{
  "n_layer": 14,
  "d_model": 256,
  "n_head": 4,
  "n_kv_head": 4,
  "head_dim": 64,
  "d_mlp": 1024,
  "vocab_size": 32000,
  "activation": "tanh_gelu",
  "norm": "layernorm",
  "norm_place": "pre",
  "norm_eps": 1e-06,
  "positions": "learned",
  "qk_norm": true,
  "attn_scale": 0.167,
  "bias": "all",
  "tie_embeddings": true,
  "parallel_block": false,
  "init": "normal",
  "init_std_qkv": 0.0312,
  "init_std_o": 0.0059,
  "init_std_up": 0.0312,
  "init_std_down": 0.0059,
  "optimizer": "muon_variant",
  "lr": 0.0214,
  "lr_mult_qkv": 0.5,
  "lr_head": 0.0137,
  "grad_clip": 2.0,
  "warmup_steps": 88,
  "schedule": "wsd",
  "decay_fraction": 0.728,
  "decay_shape": "square",
  "final_lr_fraction": 0.0,
  "batch_tokens": 131072,
  "seq_len": 256,
  "doc_mask": true,
  "train_tokens": 880400000,
  "steps": 6717,
  "dataset": "wikipedia_en"
}
Each number is 128 + 32 x the weight over the matrix's rms, rounded and kept within 0 to 255. Layers, rows and columns count from 0. Numbers have three digits each.

# layer 9 MLP down, 256x1024, rms 0.0854, rows 0-255, columns 160-191
150176173154139108145135146105099129151054141142118115093109125175128134077062126143116176180123
164128137178118121153138173118097174149119097089143185134132122132093138069129152119126124083170
161136093136105100052075165105119056124177139118136109067154156135165109136112129166091137083104
073160120067107110188113084104183158155185139159085139159141151141143172117137170171116092131133
150126193098149142093119203144122117145109153169164107117118202140125123140162148111146124114140
096168155137123116117128113159130227157164061143109121155166122134119165135149186137132033155184
123073133138129163132085151073143166085150133130104142098109100114177159063088137123178095131126
185076087096087130147153135133093093126086131112139140102143097106132139133083154134141160140123
148127139149078124123093145097123118152146100119181082036132129142156134128098158094135156162058
160074116129130157111052078103193204114175159123068092132138114175123092171182188121144107100146
142092086116124130139201151113121108056104176137104141134121159154119087144114127112115173111080
116158105113127183129088130085165067118019093134064095144151131145097163158117117155097155123141
143161101096137187068084172106114079160203142085118123169141124168102156163122164180095143116090
136121092145114139106170170121144207135128100160109145094137125098161132169158089137157175150050
091108150166130186123168197157115092136139126143101101089106137125136129150168139115122189119118
147071118087160086113169106139102088157151137128154132062163119154203156180110121112150122136117
196111134138161134079128117134170091176082147109111069060062096070108059093157194128101109111128
097121166147144105120078104158068153132171142166135073065172129103126122102174111129124149108117
109090181097162100151107164139139118094127117146128089172124098156118102131147132166124128089155
144162163119130143117157100185126185133182136129127165177222156136131103184097202115159107156093
089138119115146105139138173094161093144056168147130083093117042078125121121145090115136176102148
149167153147094192114119096162113125170124101054135141138143131151154118139157196060125098078115
101112077142066111146114172172129112097108154093130093155151158138161131147106030149096176123165
112132136111107102116070122138117158135155113092126152177155099102128095132096078163125118116138
156128120071127089168151155129137161066123180171170119130160162126144174088055104126139140184134
129091153128150073102146101078190175198140142170149138086132195130043108182119101145127107146117
118168166087131126170125170141112084112130139199144097166124170158119113172061140114094111129167
120072084105080127042084105177129115070109091072123132056102165152182050142138103116114133114146
163178110147204154039139212170110124108117134142111129113142063099097175088073101095147066123137
135103174113126168183095086064176142167099158114096170181158162128085184150136139139144119109125
207157092174105132193175124082115165114151127154115127180115170130105154083131126113153130132147
059131147125085094127130129131157074137154136116112116113087079132165122141144104123188157146144
126132109185122122108134121121094069145176155147166163170135127118148200152146161118154134135153
103161077134134202060183093094125037098124116100120116149107133158149111141076124114173137157165
120119134153128131155083155099102092184155098196091131138134113132144133155171116168158092140133
104118123154113099101165134133080112104148131110145106109151137109106083127124057070139151132165
171096129152143082136176139124120137151145150141141102136140133088110097139093120118132139144159
149172108064109206110125143087106074123096137146116156114082125134103172113118138190155174069183
162154098119148126141143161138169110151089139151136118093164150166089136145117134152145126108114
084147144097232155123057096162135154097173127094076106118138171122157085194110106172120154151164
177108145100179095141096135139140132118122128070180125159134149120136209142101151142158129129165
153092090089177127172084159116101125115175123131145094112140078138178129119164064134175142103122
129124148143168105184129111156134117164125187199143114155123127093185083143110143117140088117119
149154120113095151107173133193126093143154145176158091193137106170100090120139158141132107182153
081105161145110100155110168142176141136063152202096148165111100120189112169093168145114113106106
140114165117102166139133103158141161165118150151155150121126168116139142115133194138087178154109
123142120139134133139179123139152069143120133144144149162115150135079145179092163115135142138110
156083164181154152151120128129101138184113095162129116113138154143116152065046144155082100138110
120109115150140181121063130085108153091102096109081132099079169150134212150155137096124095107080
101129113129119152140097158160172172150146096146136119102134131156142168160141132125116151138165
100138059160096072211133093166123132153133145100114203156126137167121150127169093135164146114168
115130080116106150068164082074172082134074148134093084101096062126180111110179126150121109088125
125130177125136139142138139124051156109136159108139172155117182093071103160144083149118139122078
152143213094137110180089103192094139104156130141170110122154135093118168124124167160092161169170
125191144109142105136189111159094158114103118134188151126127072096123131113146083123142106140135
133101111143090113115132107121158139074069099117147055102183171193114142130084111155106158142114
162110104147182161095112132123149112144134113145085152109163123120144118130159091093124122145105
109153124142166128135130136188122102128125110184119137122062058102113126135152107090190121103096
111199184120118144094146125134145130150113138150120117132106156109145135152131094137147168131082
129133141123117076125150070146117192108118125144215077139129144168160175130155126084116124156151
153138084188145149122117107110122128109104144138088064174124109136108142119142153121147130177158
172190072138124100108118107151184125134171145139129133169123135086115175120178155107135109108091
120105111062117125146130100121158204168101128110155120065112143189098107139155175159125144129186
104118125152083127110143120188172117187160119138115176141104104176141194104215115151114121158102
152107039134156197126136130108124126060119071158139159147189105113116134137176138152108141137109
103102177148126129157197145149043152090166101133100132148148156114160135120110088127127175129144
110098137111124139152119150128162130115143187032139089150099152115080075102145134095093170083124
151143121116130112120230127114120056125156140154116173103118108132145113111126143119125092164148
089152108075145095166120147143112101174174131161108160146141141154146078162119094134199146102110
161082130136166166117134090094117074120126121160147095150140090147119195128103141152154104130143
089112129149143147159100114122121123171109147128218161138098097125159105167110167145144149084104
142108113094111114130121122127095156079099137159135131119136174172128158172158161095058105131149
098090131109135184103107105087084139140129139063172145100092115108143175101156102164181141247154
101133168206103144158123088124198158085113122195112061087162085110108145102192176153128124132076
096117119072144139120153127160128173228116125106179149115099110113129105120116129100182102121063
146148078071125167107143135094126137160097121166114144184113143147101138104088160176089181136112
135117091123161105146157099164145147104144168118113135139092120111099103158193152141102172128075
116116148129152142147102134107098133156115123115114111106130144111104098132093118121161111121121
152166087158122060165111144153129150199067150091161152147119102052197138124157102118115147229128
140172116104151099108126081057116132127094154158059134086097117129158165109128135112173123124162
147158101142126172110140154117144087094120097149162100058130140114136138177095176164121102119105
135066099090080101131098149134107106159101141121144140112143107136046105122113130142116137146057
154140197194128150152112148118133129147124108120123152115153110092137109125085107124084110065113
138125126194000098133126146152006065000072113120173123168122111102137114101123182134093113193090
138115136100174188138093148147035185167066114071160129155095155157189159078200201076102154120178
117128108098132106123095145187161111114165086090144066092136143143139131121122143065104163097156
123100177173115092144174105125120161150153175185140120182140117100075163112085119112135159144192
147128119138091101081127138141100155091141167124135081108095102098075133148168175113100077139119
120149129147137098138146104050121087129096130160128106135167169100148135096152124144084103098134
108146133174169098131133107110086135158110078169123109155144181160096117144084130154090133152112
080125128094117145130138105116109133165128128142136136102099139128111116116114119134119142111142
157123135151041056060152141153092191102132151079121136145140149042133181107121082130084117082105
090142102132122161111136108147122096124096128163095103151088155151150133106073143092136105126137
126128103141131093152118133081128095115115137097153131089082141107116150126173109140127119103101
118142158140177102078185123116141154152137094138132138091117103111103118121111142144140084152097
067127164086178096101175064174122161121030140130126123075128120143114092100015109159165174130158
133157117127053121125146130106074121104183138135193165134123113156133107125126112111146186114151
172066109120125087142155130136174127115084135141099129114134108172206092116164049107132126157083
098130140107159131125142140142135091155068134103158133112140104123140146131107082060130090106138
145115032155087114109123138081182122085155092127111150097134103144164146126135140140114195145135
088156159111140093117112104091083126174164128136115133130145149141133124137159110131110140114129
164132138142131115159112058145077143077092062165121142146159133216208107103143089182088108157180
094139116120040119129127134114145129111067166090102125126142075094075095130147054103041143119107
132132134160139168100099166149122183151143158083137138111104141090146129162169099153170106133077
081100085166168122082090103168099098164135159143080097152189160144104099135090175133102170144105
152136143156120143124120125166139110159137082161111090171094111101172202118141118165123119116147
146099153139148112112119121112099126114132149096082123144132098161111098135108151093075103164190
170165117123078137051110087121112102140159162125184139160119156089120118133101162127149121129136
130094128131143134147160068139123111113072087115115090134130150083135177089095108156121166121144
128118122124098144163130135123087209156148110050117174102176134159203135096120119080118120124162
081122145138086151150138147134121136162109152141136183143145130105159176068167198163110154121124
126132171130139089124124150068122159118127144148145086123118089155083100171204122126172086147115
150109052133124134165062174173077166114085184079120120136097101132119084109155129142111115166080
203113136090109127096129131143193119087149127123105137161078127100138170136154077176116155119154
138109118110122170075146067099066106118119108107074111038110135143133150171075155140177180110141
081100085134109120155148155120098144102152074085123067132117084169124094127181127128119073082107
125131110153079107129114090124133099108146092083066112144110109160120122149067089140120153109126
111162123173104108068136165136154199118043135103124140106105158127128120083216168107097144130140
169154082184117119093150117134190137114137074129147069153135119185117116101078188155138126093087
082085143087131078152128098106146123077141099115080107109119059149155131161125152190157123151132
112195161113111103167167122144170149140071159124138145070162155121151166108080123121051105193151
124032133128132155141134165085136151127122094089167109151083134135122099167164132118143125151113
093137126146103154133098112146181075109111069137174140078069104156166144134153167143194143100080
157125101082116135128120163142114152110167099081115141113142115147131129151199131110147170160161
125145116113143167158152140136101066156143082115132098098106185128124108127156067114127127127097
145117153112123179124135145100123113131062127098178114105166188156067085161138124134126099096163
124150109124145177121127091110135138122197114130119169131114093138063164100123145129082090140104
093105133117104146135194119059114091152110098078114165134096109124123155170121130121098124081118
133130186201190166194102137135113096179166161098157152169164108077164142122180132105155150102118
136117133085105163074149083129066094119130194149063104112157148167116100061111106145109114068203
106151158157127131117138144135129120119057125061149121192155107083178097171160140140178084120112
159180117091127146118128157150122135108097131119124164131143120093131162128112111142173119128142
049151169129129117139139139183108158162113122162168148136190124142057124057098118030133094211173
112156125152118129119125113123140123111145077125079125136128142073127084172128122117123176172111
129111112128117125152134145128134098097104119161149152135105113080149112126096141127179111107129
123146137109104082080122148095088097056136153107122088101123152168111098107093119158120086132170
109111107131114142072122113113122087123139150079178139148124110083137139099094081146097166190133
101203176099132135151172120120091137118128126135141065107171116155112055181168092172147141117097
107095124147137148149119111147198117106147159087154086123132148167140071104107174162133068131122
145132148123203139092130083116094172148112156137106098152137104125102113082172141123182171141142
071171122096131140164068153114123132158049087177092117106130105154073137156113103184115117121148
094121095144106161161132116119117101144136167087187119143094104070134150152119135161105075147120
111141149140121117174086114110122111155110079103079151122147132118176103086124156122115113103104
187171139131177143141116109177105143146089071140099116145149074065149082140114153141136096148138
143134161083152130141130164095204133129128108097065116159143159115117084117113124162125128171090
178136160083165159099096155110079127160092104101133145141079121096163105130112139125136102120139
168112108115132127096106165132146125160149125147115121134093114138084110147111121110131114132115
186093079088135148152140146141139081118097115125146148122199164085118091150100078133072100197127
086140164161125117166157141121087140127166115149105147163145133118120112132134102089120069132124
160200055149130166094154127163128104137153129092114113125067168139092130093073146111168132136129
144092152135143145096097107125154142149158180118052189144106110123126146166075133139064180168129
145066120117129138099139138167169152102122120114179106124164104133157124131058090103158085141107
114151126188147156089137158059168140090129143157113144120100187129173156153194148143125130105130
147162073160084120181172101104110113158195083138152126199114122167043163177113093143151117106091
153107061127149143122133083136125095099108107117080138104126097148217051142162146121140123102090
133121159137125125112138148114085105088122093120107086164132130133174121161111102171106152149125
126117158069119138135178115081141111099128164131090122140120119142120154116083159132143127102159
160158107124116118162105154118138104132198125064134108132131148113124139099082123089173127081180
157154127160085122127130138124074122097205203060106136131125109142129135150148126068140104054148
084118135148128122115100073156165136098139110115114106113145159107132071118169136145090158094120
105149147121115093172103151173135196140161097142107119141094135165105135134149137192157180090179
154127107103172115100121142106116109111123119096115147092087115170121122089022144106171102134188
114125183110118096119148112177133117150103119155123094139146139075097125130147159156138151116104
125157151188153175183106166155114166111156142152104133134156147166106121085139107126107128134110
108141055101141115138135109089165156154151117118142108158064092135082144142181134118099176146129
148132111113179136114091091092182142100124132128156111194128146166114135144224151153087168084145
157115148103133116095097167135145085086141135111106106125070134127120121173167029112103188124170
114134108103148138161081178143115166090114135069128140125084171150083154132079117121107145108186
165148072107132083124060103114155150129131174069115123082110116120115115092142095092124161096153
127043163100137234134089155155152107129157122063101127134093083131142139101118098162168170110080
100093116138201194057189168180181094121102102090153255089122099116120057171098085164103163174165
080153143157094120111137124092139171093114090143079146141094112124214153084067169145103154139167
130095150115137141130085097132131092113106128159132141172118111144116102181093139152110139126118
134132099157110083165069169156163177173161127160120116111114138123071147142118104141140089065096
118140119122162086072159120110135126160172129193091125132129124149116107102135099105122178110151
135126080119121148168099120177123160148147108142122136104176125132135079163255078110115117119121
127115128113129132133128117196055115102149103128162147113077052123168131146136187114134082112106
161093113115144125122199099159153130123071108125138089125137152110124126152224061084119131141078
125069115151090076145147065178130076038133156092156085124070133077185096111117092130119128150147
124028147109151116134181103113082169153130120144159075136116196146120151110207123105112115139061
129155099139140214133147114112173154134151096156082072115156142169172102111090162075107140201131
124225118118135120094152150157144173121121077096129165106145110104110138118146125093122156124129
102113139104153144175122118126127140188157140200164179196173103113138166120162129105147074077130
161117224128125144143159093096117118128167160142097101091097132117128088112072131152136149121136
128060162100159145134115081096095089113131114159077145146154067137155130170188066137073099087177
151135201115152105116103143131153101152141129128113105122167096143109174099077054107147120155177
139120131122159156122099121119135196213145127122116153088117145082107135157125098058081124220113
100123096116132105112118174140181084130103096157147151120167134126088091055063099134110118085117
114148108088159094081157098191117142150062123138144114072104170209111102151123102107091076143075
134133126135097123140168102142135082140132111187116111142113158116122082135063164089168180137180
144198114166147115109187093153164175142156139104100121117108156143143107118138136135094100089096
093130130143118116115121094159151191118114143112130149115098092107107140119141132116100139147135
114082077163135122172127101105195079139126133149144110135126123139157174097067119135108147132122
186161091195120101133129106141134091076159150159123131133157113051171133135103087109101109155111
119153190181137160138104169106093182129147100090127132140136133139152139112159194127127131094076
106089191153099120146152059175114100142135087108127134112171116150147145108115154135132126118149
129122103118179158197095139152139166164132174096093084161173095150097155120153116114129093096129
150112127140155142119157131154119091157138108186145126134147088126132101151119173125140128137114
132125201129107082140155173149141058115128117150112075134168142097165151133065060135136114117147
122160123096119102148133155114151094133116119111149158123107217180163174163145173113117116069174
179116136056118103115129128129120126148160128100184139153105163134117118155083128090136133143134
087141119140199062116112126123184079152066146141123160125127175092153103124145156130123072072152
120120115117152116101170162116138131155134155094097136138118125142133143129169116127171187103132
161141119154145138129081130142109143135144107042145152157097152114055138131132134085161117127101
132181131142119112104138141155198099092208124108168115119151135088104159128041124108125074094120
172095120122119153204137112135110123114038124093151196138107114123067137091192119108136076133080
116115143137090120061146142096138131126098119172111167103109152093090047158122108154149148160107
118143165115128099198131104108101081125164123187134087209153126075198184151114071139143092127127
118102166100111130131060176151138146137147111142158209145164103069141076123108169163093087167126
119069143114182122115056157128120104100142100101128127151104064071155113119157060143176139134115
094166104101121119125081139127166188168131143120078128132148080152102111123133115161134167183115
102123054167128128108158105092056103078163114150158132112094178095156138112102091140116040105052
138146064191118106180154079217159126169156123120137115143247120072138101085145189086097125156163
103140107125094147112124108124089121145088155106163138086147162123079154107137138160103160156143
061124160117082069146130165114145140146137168106106128098133170139139102101124136161084116170137
121151118135141147147099108126155154090166120151148115145140135132139169131119138123169117144118
130143126101170102138131142078158135077093136196121154143132142088088167190141132123152133193148
093106140129100112172151062131135161088144049145135083147125196139158131165106137108173160062132
098174147125113063116167121115126143143100137092139152153153198167095105076142161134083108160099
148128199108136108120151174172162203141166144138169133137068152179136176131075127104144123171142
160125107143067181086157137139136132084172147220100135154119097127098138103139138142169160052134
086095133122120118126139212081102133132183133160095122080142133141076141144126179111097093059177
081167103116150111036140214159077140097148112136134178134167195127104124186081168166142124111148
133111122100118133103176091161077124087151149115136158080153123140117146162165137134154127144128
139150140075123164135138103122132130137162124147156133087119106147178151154165131126137114129075
091108159172112147108098194101187179129102128128124117166148118114147157093081089156111122120155
111115112132134192141134139083118145095155175141154101093133103082141100060167186111149149141135
157124166133043112204098116155099090116149175121106070167192140094060124159126102172109100105133
144122210157167221089134133162124157178088127143103142124099081156107116147158113129138107173111
137148077125151144127161121091180105122150126172093163073074142086161155159110177113179105082168
138115134097152118122102124109097082175127151090184164134142097135129124135143108131183126101096
140157119158168117128124178160129126144113085106141149126106121139127165071122126100123137119113
111144153153118095128074138122140040147142141133163146102134109129120085086135148149097155106095
112142138131200128072102065145097080087101123160113117145116077146119076175117136124090167132158
153132153118085135168070158126143166160077154186048142120028139127089159073164143103112095147100
125122205167177109172114159088100124127117129069090173171115176122160129041148212126152162167085
108084109116070109189149127128093129107130111129116137041146139126122060144108118077142131114104
169111094132079089131180159048103133128180126161141154162146091071111079157104191110140081138127
109128120181108120129145092102087168198104136148162137106119106095098106149158113182152133084131
133134148128157130128115126122171110127170131132181136114175191115104169099103114101114124129152
131137055164147115132133122077168146122127110158129123129134106076066146130152090085124141153105
106145151165122118112105179100105143058168143119154131164176110183143152114184100161135062156132
124084102130151089130118099113121095136139141096161170152139176087196120090194159108061142113093
109063131102127138132104088121153140098128157213104119102184149122116073134068110120082164106128
130154089145127106114119106192175137112173113141158130074096099130157085112118106110106126133147
158172164084166111145167154063166139159136183115098079149154103145088117080167105063063139137117
094159132086134056084115158135131086117175138111124122116087177157098165149112110143115168153155
190165152128090126118167123073065147164143172096148147168148166210142181145117075105153115141085
093140087117112154146133121126121171147122149125098128167141116114127137162188127074096127088070
125095166069065133162120172144086066088086121110169109126127115139141099134078117116097140138094
173148114154080115175089094096202141142113139106145160143115134186191146140209172175199133130120
128147163146143111177123114101161162137127089155136161149123092129092179094083136166132133109158
142138161130123079124091141161119138047128139176128200151145086164156152093162131141126116135173
104123162122169119134114121169124176157061131148159147133171090132143082150117088124185102115149
135095149113156114112148142112147190153124151112122151139064089148138183093208131106182106145170
173121114130137121092143111137130096141143143111142110161152175116161113098000168145165165129123